From a checkpoint of a small transformer trained on Wikipedia: untied embeddings.
Each number is 128 + 32 x the weight over its row's rms, rounded and kept within 0 to 255. Layers, rows and columns count from 0. Numbers have three digits each. The size before them is the row's rms in percent of the matrix's.

# q: layer 7 attention query, 384x384, rms 0.0564, rows 330-383, columns 320-383
# k: layer 7 attention key, 384x384, rms 0.0591, rows 330-383, columns 320-383
# v: layer 7 attention value, 384x384, rms 0.106, rows 256-301, columns 320-383
# o: layer 7 attention output (transposed), 384x384, rms 0.0578, rows 256-301, columns 320-383
q330 088:096166148156169160140128169139085123107166092148159152119133133100158108108133113111181103130153139067152134138160105114169101107120175239084067118119158157074133145111109151167150069104145090
k330 083:161135093104064121171114127118075150173118087109117142118066076128140149147064176142132140160108127116120147141128162102119155150168088076105119082153091146166163097204173133061120146108073136
q331 082:112112154127087129135146165167146076157165110135130094134091143088170113124196127131086082113137149110109142131093144068164138108079080167154138128023096101154142127132150135087125119174162111
k331 081:088080119153179099138047110074128172094102140086094153127073083088126153141083173112109085134136139146142146178123143133095140127134080130093123132166130164185147088164164103123115141117133082
q332 081:097076171098116076109123094113129080140106100146149090100174142203113141144171071156078174125141092116124126087138128111143128095147150168095109113087130058118124120123161154126139208136152105
k332 086:091117127170074065094114072133094110132116111106085144169125218100122147154115133141147105102114154131104137163247166127127120145159160103111137123144124159066124125113151064144118129122146166
q333 087:130194101120063142097097182150156120106145088106124067143157156103128159128097131117174157103119144088081100128110113106074182134093168083114160145112125133063095194117095132123130104120092146
k333 090:128106088153176111080160101132105160114082176130122126108167140101136156074109125129114190143163192147161018142091160127149067158121128154113081128136134122133117107134162071128152192097148178
q334 084:202059112104080131142114113137113098157121090110107124108147196146118126172156155086107159124145161073187108084114121092138158106176114120086143165157113165138114111123056158152112169102086154
k334 083:155092123159150144140188135120139178124130090192129111141131123124084139094163170058132096150162145166117178189145124146195095126151211132136154095093055090111115142104147166140153138092105139
q335 085:105067106133110137127119136115118110143066102132120162120161164098120107135139161147126176188120097187154073075113188108126152112130131124118130168111131130076154165125126127114133133145151085
k335 085:109154128160111106168149128134157147070150163116106149160109156096058176167084159062144094093146108064160106137147113136101190128140140116125108078186062102099125119135107086118115106158145193
q336 081:122129189101125114165162186166140138136080162076116112155136142152065116107149142106096182117171058144135157098128152152106166109112088142168161064134110085181150120114119147132139072126122151
k336 080:158125156156123118146173130153105118097096096167130042124138074110198130136081108131117162156152116095162074097137140130103122226100106124120115147125122100161154093077174128140164098092122121
q337 092:096088160118134087159133176108162152172148160156108153186143121135143193144154145134105149092160177092132108117166084162141160130100097193136075188099141112147197163122153182088130165151096091
k337 085:156139123111164220102152091133139164092144196069142110133119166117177154065233097113127152167167128136186128152116104067097116150156059124138112173147111159125089099057125118162185135114116165
q338 090:118154079163098085144131163117178107114102141122057142138072085130148136181053132131200140169097087031140113135138064117087090125080090065098150143082098111149142108054113080133112116074147160
k338 087:120198115137146200185152128132129127120142134106111096189145092138135180106114058107150185141113161122115086104066143131091113161107107177063095057091198133121103115100121155122115086100135139
q339 080:146150148116078147190143092159157130135164091153138154154174157145041083139164114085091149091122125164139157152124117139127179158154144153100072065169099215128138097150097150170123126130099153
k339 085:139094078152055119154142079126108151048157095168143153086084122073109143083063109178142058167143068074137119114119184107087086145137118167174049092155149081129153113177131132101108122130107124
q340 089:127168103197152171105146104152142113144165178103116103094160129102195091183128120127171169171161095109108120149164097133141091168147179126060088138107089117146132155095083145129098139126098142
k340 091:124131150088114102141093133118171159227155090118177102131150083107097123175126101138165091125144118109119073141186172112132174096121063236103156107117125154071137145149152062146074134167114197
q341 083:114089150104122123124142096168141111188156150144113171145142101173118133155106111167151155124169155069109111156165152129116054106116163135088164167102159082123145201115164151127132173120132057
k341 085:154160095037123108120107158123191124174137098100171146149105154149128180125106150164173097120088227205154128096102100113100081106083024087112193101061115144153110119140100162139164156100160180
q342 099:111147101142092138174101140111136111136104182109099122086065158125054143159116157061121064110123116096147090117137099111133114111125152142100162101157082198133163152156126097135080094117125173
k342 086:157116092134120130168156106112103106123176144097121158171162073157167136140114107114126108119164053083120103139116190114095164140156110163093053080141152113127138130141160103150132098141096157
q343 091:101104124106120150123127091195111109080114124172144190112126126108104072133093152163110101159124161164057130182144121176145124113105175083113140094111099131162069080156138120128139059155100128
k343 091:154134109136126089104175150115099184085132132141110149150146110134161121141122155113141090141181114109130099166124160078173142142156132171098121117175087118090154057101106068123100120139166114
q344 087:138056135113097107157161116156116145120124140157131138149098100146108112112140162046160104105087176146151129170118136166130085106172143158106095099166166158211108059180184152124127139128098202
k344 087:129083152180119106154121124137092148082104136190093194116112084151114121152168115177094081142150101148070174112183119157135168128154152132159115160121124078155148169130129123140122123132124093
q345 095:097118155144121124143148090133176150133139081146162087194056128096141156144121153183103133094107092104117133142076167133083137130125133122110096217093112098151129119148086145162096190122128165
k345 100:200067040125085117118146167138080091092112125120160111165083099172093103074092107117166096103113171162092133132140112118172144139138201123163110107159183133084153065093122156128114146099090118
q346 091:140109136114152085070179134167136064164127113060100074190129166110128149115100092100143105117129128157120114109202084171123140135122164178137068143107102115164097137128134099117058159100134106
k346 085:105146130115141091139075141131111138067161070112144154142073097122106080131127116170103111108126114099120181163109230144143159105147116152134144088199121147139161065181120094109106196193125150
q347 089:062165139112088096142118130160074124131103106128169085143159098136154118193113119129153141167128107152111131130177165145076124154121072067137157160158061111123078092117146112089109158187112100
k347 088:138136112078113112128167169112132076140098121130140170047050166134110114139100083173102170087117144135139138086079094172187086146136169058162150126097137141150166141139102143128108143114172123
q348 089:098149137118141165140140081181132176106154131150113107172190094170104122187124081144136152118079159102109150083108104136090098069161136194168137086151150094121160132149201136154144054125201117
k348 093:128179120077096070132081114125148112111078083142124159082148166126092159169173153158110141128112188166129140135124129077115106171124125111165174141117130126107115206171122141143168153097113108
q349 079:133109121132116142108182191100118138126071104054168074133156115107132109107105178157141073083132053104128107163089100109087091190071113055118127167075128116137139132082161161183142163103143113
k349 094:103119087084162053121107115130100079189199164032162178107139119144124106123117152094140140081084162178138077074178099165128136145138081151138156098210156179122184151156122058118156129147145136
q350 095:132087140119142168098170076079080099158119127161138095126126136147213122130144147071085132104185115173156144122135039169146114111131136080153161097147162069123142113127147150090129144156077127
k350 093:214151131152128076095177100159177155125151136134155139124178147096139119098143105127082189174116154166150097141115130152139099085151173126138108247143112171190098102128131134116124090118072129
q351 091:147101143123137080115148124112091177119120198101075099113137079122098074150115144088150088138134109141119126165116154075125140170084079160139122126134096117125131125108140155182171144119175171
k351 094:115176127152156128127109131175170140122126137134157148144131105110089074074125140079131142180162139108139149143111081138170137112092168116173144166118113142235162158171184104118092118087147123
q352 101:111129117129150109162065091125129147062058128199109128136137101140130098105085214149103141091161139138152081113084134120177104178156098084130162133184047098125133127096092142138135112103112132
k352 101:139082153129120152087084097127177170159113121135095124114114154107107117091189129109115159154139143154170173122138110117141140088115163125160102159134118092102089147097179194194158116075150098
q353 086:142077113090157127056098124147143090075081144108131088113092129088156110117052142090130119085077158114138070138075214123161141117091099104114119111155143067097161156074143155110163155087151140
k353 091:209156102080137139113182148137186165111147096115142147079133129134184086110129104150063116131121107133137201115123029086057167159149158169083158141132172123097135153073171107111100176167136114
q354 100:122152084144103112127141157096126168096114116134154099172106067121099103087118116054126105102068175120162130141138121121096111150116122119205130178097126132083142144125067167173057138118112080
k354 101:157130118121124149102149144137090111141121189135251204141158126160146115165120110127123198126107176123122180106105076107185111159136107102111092103158145150098120131105137134110098168147133107
q355 094:110073139161156125056082094117129133102147102105138089099121119142158095130112096117184165143143165099092163092108148094136152094092169141106088139162160099044144191137169149087140123111107105
k355 090:070130142122151140108106175118163151090082134127135171133137148109097111076115128080104169157136109154103192118068141222157125133119148109193106177169153151181128206145121200117158125124178143
q356 102:106105134150140141127163160088141120143162076100157160149132171116149124128188073147197106096147104143101113145123072135126093172104125197115117123080124117164165103130096114140063140128128123
k356 098:143157118129125176140093098130151099068128080152176180119074117115198110102112135085000113121137102118132179131180109109129125155129134118127079122109069155070120101109116136114143167136094111
q357 097:113165100127168159189192137153140128117130118096117140138140132125144154074166150141094108163143075153129118167125187112141130103126133130142109125115141157185104095152071127116086082117138088
k357 096:140162089104090097135027143097088098155110077092171162067167088172141051123107150112156086108155125140069118171155161122070091125184108124107114167148134112181177107103153135076139100141137119
q358 102:114100128129158112104067177102145119157142073129113162107147113115179112089139115111116169109120114154112119084096127112117116130131126088172134114155081115142141100114162134104189084161063148
k358 098:105144125064161097169100102127084157124123101121168203178158162161115186099069144099118113140111146159133151126167147162130092098071126109138161105172108143187121122173143153118160061122171184
q359 099:098085161159146139129092105160189140200144104145123131182061124114143120144049169142099147118142066096130181143119119124153175140147141121082126086093090118122086139139115123093203093130159100
k359 107:138168141099161083148078133065123124126093109162174096171113160143122133167162120161130167199184171152159103110174148113088109159200094165147137130095111150184146161176140148134088138142105167
q360 101:149124138163160104105209168151140094170173133107089087152125155096167129103160166193132110148114136163147139119120090173198163161134099151132141100098094138134141092162095159125159132165112114
k360 108:143102048100157119139169139078094094142068114145109075087141115155170138159079138117107141149156160123112094175062033120125180169098125152098175101117145123135116146092122129141087146167153122
q361 099:119070118138148125152126093145093149117200174141150128094112150153054132117122109068104146155115131191158143120117172090136107156119070157120139153168090164160144106196145122132162111132119125
k361 109:114158134129140124114103093135141120163093124122085123097123166112110152130173075119170164131124166128121134059086125112132106127138208094100206170149101141152051079145079174060175104110075090
q362 115:196123134132114162105099189157151138162217060094124083071138078082170110103127092066191137134197099111195159146189096144151202172162100119128108128122109133143178138126112157111113164138147110
k362 106:153124111149074179105133078094101168132074210153122151087164132106094105153114099111137088085094217083167115150107081133094143115142108110101109127129122141134098183133158189203132108188152121
q363 110:138114133153092105118178129111125111085113178157098128112124178135170109105214096153158165112104166114166144119102103129109196158100121065091147170119161119102163099149096130152106128148126151
k363 116:123110177128055127106122125175050099141094171134137066130153094133207126101193130150129172107112109163138096154167093119073156085117162153116119103126172187118134082199192132148120158103175150
q364 103:148080103120141100180128127178166146066169131037114129158097120151111119086178118099081197109145068161157123155155148090175148086083137207167118152137089104108118078091117151120166083059140149
k364 127:103157145119169113057099114068125178106162097068092170097142113168094154200145125103091158124163119097126086110043066102087079117131136133170098131158096150118125122131134133230125085154163120
q365 096:143121128111139102077136055080133153135137106072168134147144142120116136143137143124125153113130147088177124143073078146094155141120144162107151119121145111183183162143149255168132152154103142
k365 112:154100093158135086159126127114164092124150122195149069149145136111130109151094158161123149122141159057189153128149088130090184139106166157095133102121122125143150081135143111118096133133123145
q366 108:099141100116083117115108099131101136147083115130177165121148192119155173173100099103129068208089165088132124142083148109071127175141108121133108105064111114130126196090108148127084114169087124
k366 127:127121125098141172079138083073163102075109112132159157106188129129157133177066127147134159090125194081131134113113132100098122127168135104117118124092073063193149177071170143182139183178122054
q367 123:140148151154140184100131092137102101162140172096115100089194077103204152172141137119125154144146059069149179187104149135177114097031125116144141066100141131088062105075128114098169159146103121
k367 117:144137097164144147139113097126165133185190128137113174106103098069101134151144071077104080120148133095107174189155093128129144091103115092195123060161151132079101075107147129176145148162109143
q368 119:110125101174171088072076198137201097057175163104088083106212106119157067155073129157146160172117166146098102092103141176138123181170134123129171117119158069092116122144166119094129124119099088
k368 116:110072110118155102092150161079173112139066104150173119090201139142103131102046132133152106150100170163123090153142140108122113125137187152137144128080137159133125110116098135093095129114177126
q369 116:120082194154125091244097106134170164104120170123118117141132102123090076115103116076140100181097178102079199131118166083147162177179124166171185132094154115117102126162135154142125123123116147
k369 127:119072114136102147166108098114141146108124113092080146112093135126153120113074070206128150093179162166119126126174114106184094131137087089121182133130167075109144147113155119146098152119116081
q370 132:120107111115114106186170130106087170196073186150146063108142115116144083130082119155110107107127105184133123178141181138097175105168087210119130129129088098107152109117099160099112147119143132
k370 131:131109200115116114147136158104034136134144143118145141106108137147157126128095103130150128142111130181123132176121121150100154090083107120137112126150128159105163179154142165140127168143086111
q371 122:172114104147105119091175124144079130169145128134149142118143118135130111128161105172147097069122090157113133092152147102035121120119143144139086169115165123174143160135182123147161141137111134
k371 129:125154134102116103124167139133125075100154126155144156081113134140058114159141102174062065131076156114163155112126080108090118137081085148096139105134128160153104185056086122184076124156193130
q372 122:115099169118153086165110118087105091133094102090141120101232141158118105082044120198101130169124083092151141117127165174095146117120096143192123120144121086120154153174074133101116059158161129
k372 116:168063097073155150150083066150155061064119191072111099129143105169086127056123094111123170148158132122141165138106100138160077116191125179175145121122138125155160137160053133057157104114144054
q373 127:116156122085057118219112108109155041128117080131072143106142120089103121085153100174111133144135101101108168116066125140152101128125111095128129075111130131115121106069160093128145163145110089
k373 126:103152135113035129192105164112173080185061089148130109127154080130057087141176097096123196129114145118083158107069124084090162105149138110194117073131077082130090095062168118156174172101149127
q374 124:132172162162124134178104200115107168194153145166127192096103130181165130161155126107136180172105133168104133103064143071117086123121147091182095118146091091155197121104190142124133064103165122
k374 124:102179162119159080097109144104110172137170113165101091078054146164126130179125133127098156133118149148127109177154129174128097176091166149146054150121093154110187124119142142165149111140150155
q375 123:140092107136122110074119117148089124123120134109139152123089178140149116094146156177125183164165034104161161129142165116120101133106101173105168129152119180093146087112191133098112166159159153
k375 126:143094141147116143091086162143097173168139141107090167101110173125142099151144138127166155096158097140132136053094107196147156124098147152130150115143154101111125129134165121143121182162114161
q376 118:147104103173160124032074110100142173129107143167091114128060045123118111122153127139107151109077125162150181138155183099059091152112080142082156144195119116152152118111084105111088172090180122
k376 123:119094126141163118164132157137154155101122174119078080116102082156072143083226124154148060137084143136060084153094132127095053120080083084139123127098152082181084102121122128156125056142077171
q377 129:094147044167127178144123168113170112096137119142148121096067103145171163093166119105169104111131106165118118125115116130164113106169107161131158133149148113132086133118129126123109087090116183
k377 129:145019108103150136151149131198126116115172078107165147109092151155116141097121175177141103149175085147142131123125073118129121132126104150065135150138127128164139116133095137088095128128122114
q378 124:117113126186081147144095144105111104146117114107161127121180180137092106092070165137114092084131112117119124142123115125132152124168178155046113105095139156138126103197141093090141154154159153
k378 128:188151086128140089060136141116122119176093149088140160070143111117087135108090145147155164084104173136099174123135145143172088107063158168124110139144125170164048154152135137083075136156155139
q379 125:128138079102128146131110138076131096134139140086128119150115123147090097143114146197156127110191143133118164130184180136167078138179144149102127115171073084151122154181107167156171109197129115
k379 128:133104074177126145079149169136122075125110186117118179099109077153129118123085122218126111163156193112076092109169112112130076083137076146162154127181114100120158215154106135081129060102118123
q380 131:142095025139133098144171103080078108105098125197109197152093102185100138114087137147068080131150102134197157145097123137096100091157147189125125057116147169104140171075092134099164082145094121
k380 134:096089050119144125112141128108077143133107108171153140134081090130129095129067124165036095126110128161102177127105187156134172139147115124162104099120109141149092088094138075093117111189147129
q381 125:092161149124163127094141180153136114100177154040099137175159151126125145176110169144150129130142079089115135186121124126129118158089167097139063089141135101154157142152114090147108121076140123
k381 127:171095172098159139102148197090138127146186129094083132103128183085078149107090124131156124100101187120133180133127087123170077144099126060143144124132104120143130175126130093123080126194131136
q382 127:137157099091136148138149119164133082142141134178142111155107118108146179156053103174174076103135138133113183042156148105115124117138108162108132016116163123164116209131085070130111087127104174
k382 132:096180093160163177126093153125140103123121149138149087109101094115146204133080132121154104095125138189126089151130156133186143141152090200107124148159172089183147088194091053176104123149099188
q383 138:127157173104099148159115152105186117135124208115152103110203114121153123113168127143131119152034111111116164102131151114159129164123139105115130138115089127163116119152105109110108092142109184
k383 135:137089102118180103161100188091140132154121154110167106144160132146155099122131102102109071143118133096111100146095101115080139180142104080106144141125138110098153116122147076052162134133099131
v256 093:189160128158109094090124166123103106142176147126128128122152122133103139152119122191107144164174134109132192125148120136142147114111172153092074142176151134128154143140137191125181112113110107
o256 089:134130145138101135181162096134151135114158112143113139157100121107094155158177081107158081119116128078101145163179074108089194083149173084066131106112090072106163151118124117163145134144127177
v257 099:094125104187088106097123166121060149134136137109120154148107125171110091146170126082084146148143099131121170076101122132100136048085036147121119138192119129144121208128163113150132145095093132
o257 098:149137172165151117108090074082142160092074145100141148156064124138109119131118170107118104113168085120157124078129149109062151127134143103082102098055141144086134101192134139087185153135072151
v258 099:094063101124145124152151110171189098176161131177083124121148095147116173137160140107148089103153145135099140201125133144200099108147126173116136131115116102152147141057160110152124081116170103
o258 093:129161120109136102106216155161103111132139061152185157093118113155133139179184115144123126115093154132164063081149099136133155098140130118152135228109133103114078178174144076115106157125124168
v259 097:109116143197132079121184156135136148125083171086115145157071136125095125118150106170127120136118127103100120123119154100127168147154160112111139138115074125117143124106103081115127104143180065
o259 097:176103161156147126125198143116141139138158171131160137117101129107164208117147151139151100148077173057120111118139161108148157130105116097126155087126090175102094145099149062147076135155128082
v260 094:177093116096042100174171076131148182116138127141152186138175142138131196110117115189092113149109134174105148141159129100098108089086078114149165128152160159129163145074115129078169142097050131
o260 093:186231146133121106115141108149082177111124134141159107108074131156141055161180122124035125116174125126217125130126081062177156164101084167108152094078146097155095063115108077171151071158116171
v261 107:090136079133088153116117122101080098151163139150084121065119150104118102146120112136126090146106118049060101127105079137102133138144116093112111181083202123102095126177168133130139145086114086
o261 101:103144134137142086109148129112113131113094176142117191127137064133143154082100080148067066114134172164149124150080114137053075099059114212116154122036107153143097126164149187107104133098083114
v262 106:176100150173129147096133170079142173112157143082103145112154162206107094090144163119148134137162084119105089151103158139135094150145126077071097118148102079158079109166095112111133148110150022
o262 100:151107111163148196169088129179196115162142111172150146170085112119128120071145170175176133159105091082154186186150146130134100188167146119091159135120062135178165124226114131090185132143163142
v263 101:048137152105170167136061147160149107116118127053142158158146187124130034074136093085116151083114115119097141149110193096105098144149074148100139109091090132150135106184153155077098120173143118
o263 097:122202148137126109132151103069153125180124162123094138149093153116120060094120148101124136170141140076138117155142160151094185154208106160178083101178104125090052064103079134152111089142121125
v264 101:122095183097131128132095169166132128094190112121145120116091126154166144105143126086138091169115150095105130108163137127097151126217148091187117174107121112147163118171124141176102096138071071
o264 097:098124138085138098132136140186159121171130141188168141129166087115124183172107194089120137118145153213131140139133131209125149133186109149157133088112093115192146155199109168125148130141162124
v265 094:134112188108083157132227100128118126107107176131180125194117132128156175164111090128081091162108112126139105130111104135137098109081169129117104093091116135123214163115092095156118093127108107
o265 093:127178111110129149083132141108121132131084090112137142161110156120132102030161108111109203146180142173134111102109144120103175142108158086136139142125096135098069141134096096138101139141142101
v266 104:094160132125135204132156078077056124127159112137128171150127128149156153164116088147156119109158119145146208157216154186133190073145128145175144138114056063170087110116110131150109066122165086
o266 098:121138170087100169126121164139089066105151180139119116079161153112102143098165100093145157103138089142149135145155057084165172152133145049130244122067185116118152082186117091121077157118128129
v267 097:140173177147130131171095122160092101121179084103176097141201114157117155208123173212191156162112163120117068167141138115094107086160095174160102130178073158100031115118115117168170157075132125
o267 096:151082111099174149146102135195109135105078137154116112117125146128157115183134149112206096197122074178134097115154136054129214095136165184160139165165192160158118145121087104074115113108173156
v268 098:128134099108123064109118124142134118139080159131159135129154131110119121153127149063137168139168161085172095145129111131202113150085155191140171154090125143028171131136095128107109115167120109
o268 095:049167153068092136122159206091106091154120153143116135101114168045107109134119149131125056120155138103130128139130105109100139120148075143129142128144116126097166087061170142192110134148123089
v269 101:176107125099168168110098154140128103144128190117201126066185154164156083153115135121134142126192145127093097137167138110116081145106071106131163089174100136133184071143136185114120108163152112
o269 095:162100102089216158101160071170102118139141175203163173070080132115101088153159095112131149111159085069126171164088157112136154080164146165179132062164081151118103128105178076117130074103119104
v270 097:165133158159064125130148166165125083082198115129111139123185102090068173105161104076102160169158108108172094129133177107165119117089134175077157124144137080118139144108098139143134164131116099
o270 095:133121102130097099155117172129077143183112137088157141154112142084116144084135110145162175166111154189096112157143158110165112128205173129094164137143142140136116142130160142146146151111099138
v271 103:121112139180168124087145141081115108125126146124104091135071139087134159090122111106132125131150203112180126115111118139120155084108147139140143121135147024114137071115134168174128154127133100
o271 098:143090109123116251128099098073097080146091085102177162142117135123138178105062185142086111148136149106146096151108053158100108050085116148082156078147167110100154134167136133158122144147133150
v272 096:145162106055087112183139152086144144145115160136126104135148123069163060115125135157133119081143123176083146152132150072119121171144169158106137177081160114171127097140125127136081162124101079
o272 096:127161153091089096098135101126133123055136118165083131130135135077144101125097108106088115114194156082145130091157132115134142084102156200123121130148152119097089151089140149074100134156083117
v273 105:082127127136197154101176188134191166074092142120130088130094129123151114158114097102121154124122194107125121104158120136093119173145146139092156087076103083101118108156090136156124127096062053
o273 101:077096082084130150139132188196086115127114100169131113082085143132123131218136150124098166122129133132112079115105099143100141108112148064158159138131145138111170157118089100102168098133123090
v274 095:115164102149146152121171076130111138147066137152092117162140127145038082113095106110179107145104124138156143124199169148116110154152122110143206094130112165145140179089100139142088140150123134
o274 093:148104131140166030120139083141091068146110179199124174138173111136096148112131105115070124139128157104171115154143146103251129083135151122129119096094128133165117071100088185092127130073146165
v275 101:116128125155076126165119207102114084080129203137131048145074146067088115112113108141138087105163135084128088108091161167126129104075162104138089145125138115120112118114072121100150124143072113
o275 100:124072163126138091141109155083098094162107110066156083158112080117172166180069130145140125058120123152184124122090135089057151108178142130101103071167124124056085115130173102122127106153096108
v276 098:094083074124082150131105129129072113138165106072174117119131109147147200105193128108127126121120129133161120117164112142142104199163095072100136156133078122154150132138102113140151092186131108
o276 096:132108124082091143086074112139156108176139079061146087147111098101200130130197136131101097134055148159160095159101141123106122166146091147139125144074076144164096142140175155170149107177121154
v277 096:110064079169166147139115164158106103153140178124128121123100081113220154147121114111046156173116139111113110098137153120106122170112129193087136163130090115135120126114103139102081093126174114
o277 095:085121150162083107141138101087099149120150141140125102105081133133137157173092117218136117134121122018087084146132114133129163168139082136126090086115134126178168076124165053135134114139107097
v278 099:101099145095140150089137146137091139111105128125110156145082087147111114125124139116185165147136111110160150110134131079115109125075127134139134141103109141135134151118105113132119130176145173
o278 097:160148150153150128105125195105042134111108085163091134119168089069129086166173095114164167120145130026102086114152134108130124179104098146185148130097114151165137156054145096110081146109117136
v279 099:071103111158161168109124161107180087142103129171131131129160149153129133101172104123118102126164114147074150149088168090194149107138145137211125159041098144122149120187134072148136094131152120
o279 099:139116112131101086109127128106130124109175093147084154127128127070099106175118137167088114163099116127135132158190133157180072101128158111182127192113135106100145072079126146163142170179151130
v280 100:125114161135172082131078167103123105200196105109121078038138136078118114143125137134138113094112097120208069131142111086152086101079150135097138163139161075073153124144117108148125154097143121
o280 097:133037075096109129126110064164132113110125124161113140149103166142157100096108195173161166155158135190091164138125187130109129113083106147128122151100066101098141130104112141103209121174143080
v281 099:106154115183121140163086055166123170118150190071137086126116086108084134153206150157145105131147090109094062071182095193154139157106167140081101147200075121138129214162145136159123175156093108
o281 094:117088147069052101162142127112126122135166133126170096187129113116076140143080129155088093166091095147164104155095095144075127131049148099052106122155172131047119135098145119132143107127145113
v282 103:101092128146132157106147094168110120104164169162107154104124148120151084181101104099187091126150099171148160140092127074150136121110090095213129132089077141118138162142106091182128171124112134
o282 101:101147084158156132200151173173131170146118175148120115114129112147113084096097145172178155078121099066106080191047109066109123130134094127144107156082117153130132158226118135072078151034089155
v283 096:178148106169097137111113139145151106080159136109160084189129142161122107127141084095177164123061092137123132177102114156074143136117146181144166115147117155140102196178154103157157102171129087
o283 092:113100099128103177104135213108129109127170137082133048077127155150162147175160150119151149084128114118175150074182176134178126135136121149125179107129095151147114116135181166081196124174105126
v284 095:090151181108110125124121112118143085112089180161101187133119115101126148076124171116116231202123138122132161114128083156089141135143128160159172099130173159113126160073153162136069129133070118
o284 093:116143150173126071114115132045136109168128161147120141136130114116154149099197126146095169136129142134156103068068088154123158080155075117156153139101119120147114113193134121152067178128064095
v285 101:174152125146150056124197124114180125125119138183111100097063118222156089167123159023145084165156083114119133173070095113101193124096106100121097136151165138112100107103125164091142146171134033
o285 096:174103118126117146131093140098152158084129125179167148203072120204157111049157159087171105106072127139124122112159167112094144148104161172170139112157180106066093152127145122150037110151122103
v286 099:073096128105101110123124149155128103067125155148188101101088147085180051118081126137153143128196142160116144108131130119185100141123144166124161145098132153095120174128107098144117114154168146
o286 096:136118133181084169107180126146109133186101083081144126144101102143084118124158131115109156094158132090102135119121095126086093157132099104066152142137138138137148146116187165142159099170145085
v287 102:125135143181112090120125089101142103071097167123138144123115187156088132105121144138078136148143152067066056119147133116138154070212155148164103155128172141073064094105084146102115081214151151
o287 097:158133129172133142127137143090128081048137173127181130120057131153118178193142132077115085128111152072147135099149207132090128139135149139165076135120150120154128181114099118119132098170154142
v288 099:180149113142118096097114145088112083109137101144113133167137097111124108135127136166118145203202139082130146125113118130102136089143159119131140099122114197078080085163085186107153089121082150
o288 097:131094121106160138182138142121089085162116137195142124146138136109132154168146104105142096187127091120165184148093137149124130090118132173137137079138120139131124128123096095180176023158090130
v289 103:143158162030090109145169099122119084082152093148123096179082143129096123129092169091112082142099104114157155149146145099157112096124078090184042107175099135125156134138128111122145106149123143
o289 100:143152106179143192134094173116121154116080114176104112095092101181133064111191147109097031146104119123055139109141156123121129091168144083178123084132142153095115139163154155140149114190000120
v290 104:130077138146144161142119130175120170189088146090089130159211148150134106116162129124083168150108151137183166139104092146140113132132150126100225148155053150164095091132124139131162159137153148
o290 098:159128168137102119200111133147130100106167155129069136177116164166126167132127106158165132136082193133133183155124137128124111090191089121107114143122095131168081076072127160081150161139108152
v291 097:097132126136124081133085094123149083189108095035115170110112167136166124099158158126133118124125128153124133163079138106210105117145102173086123099196087159165137160117178127146117131125091158
o291 097:145122116116102067091118102124095091137138163132098136099080095096182123147109201101141164132142080135124121095140187084187138129115094107118048170123085117159137066108083113105187145093121140
v292 097:170169146139156114180129072137152135156138108153163131135133103167105160086122150170146067115075095152121093139110175128185163034114147138166111124120123144160119102136164157110175130077111090
o292 096:155189104136072053115081126098127141126120007140094121132135092130134147190115101154109124165157133140101100094138117167117135131130137120112135132140146108147106171141131150132132133083112130
v293 097:125116139158188034129109123182078102065155042154110125127087138101100120138118162096146141176112145097095150128152138053143090129150090094124115071068109144111120131087168135097104125146162147
o293 095:118107124110104156138130105184144071165125107126211149113128149154070148153095135153055098144164147057103117106160104115151175118162093134118142118156134121068109124114127112156106119132109119
v294 099:021132115096100157168133129124113044087131115180121130072083068134145129069131136114143132152177140105147116113164120104115177167125096097150202176115136162121094116083151123074087115111195080
o294 096:100162211141124108199126118138113133076132145130148161134062082177118156155078132169135132156131090156168108182211114121139110161129135153111135131108150139138128167137133087149150138160134125
v295 103:139138157120121044110153123178151107107157156147170158112184116054117151165090146077081140135083132196067115143187120136128147104135149132114142193144111146152135159149167048121092083143183140
o295 099:124117114120121121101140155126127105055132123153146156124178113122108127115081144121061053182122143131112155101122160103186150116089140140162077089120097112124082127150149090095109184136113112
v296 095:071132145139130125095148155138095173127147089128090091122155124127162095139156110119119136158147067145145144133131115097112101109130132073053112113155148174053081178121122096105102120129189118
o296 096:125114146128123152157118133129106157140136142120155058143140139145120129135111142147124079138083123104138124133103053118094166129187079128057174192122153149128087117116127074113181131149122163
v297 099:137120126155110119107113175135183152140094139085140131170102108158133110125147186131125081077114120098179122154142145106109128170149143145151131152163118096118097122144146094104112165099122094
o297 096:172075116190098110113113122206119084093139138132114143118070124159220061095158183141143115095114143103120139119162098132171120171093151186172107231116143133111153124146147124113209165152127167
v298 096:065099123108118137108148097073102128152129109099152161145073112213087147208153140096105155063113075146126177102158107098120053130181140130087090138115138191162098120112203119089085115200174074
o298 097:060141097153105109069170128149133127168146122129152031131196136136135137158101192111126099076158155140134077145118082127209091180157183076134118119095095092195039181114150124131120200166139158
v299 094:113075146109117074126147126146122143131207132136117071101140092132150072164180146169152178153073134144103121170090126097165110132142114131140125116115089110113105153183117104184161202109103122
o299 096:128155131117146107097112095120120130133160138142162135188098145150107139170128222160162167161057172158119157150102108176126188096089168133127121143092110159139187157086044121076171180093096100
v300 102:118117085106110081112130122120179112213100109140150131167183127096097091092122122100195131094211166096139102142129129105083149110147094135137191086133104192135071130106147143098147061090142049
o300 097:066132164128204160095138173161104121158198137107178136112083073112097150118167130153134078175098152088129166136133099106122068124123163114142125142147161137198116099094071111141128144134172151
v301 093:181146100108117112164119145148137183143140125100102135117162142088097101090145132186150127142139121120112103146106176109080079102115080071172125125142153101109121136173121118099180131200136106
o301 093:106117120160169116166133128116120172081178134182170197080145134088165094128089134097144132108158172131126129096110091082208079172079086088194099145179164133094110133129178071111172064175115107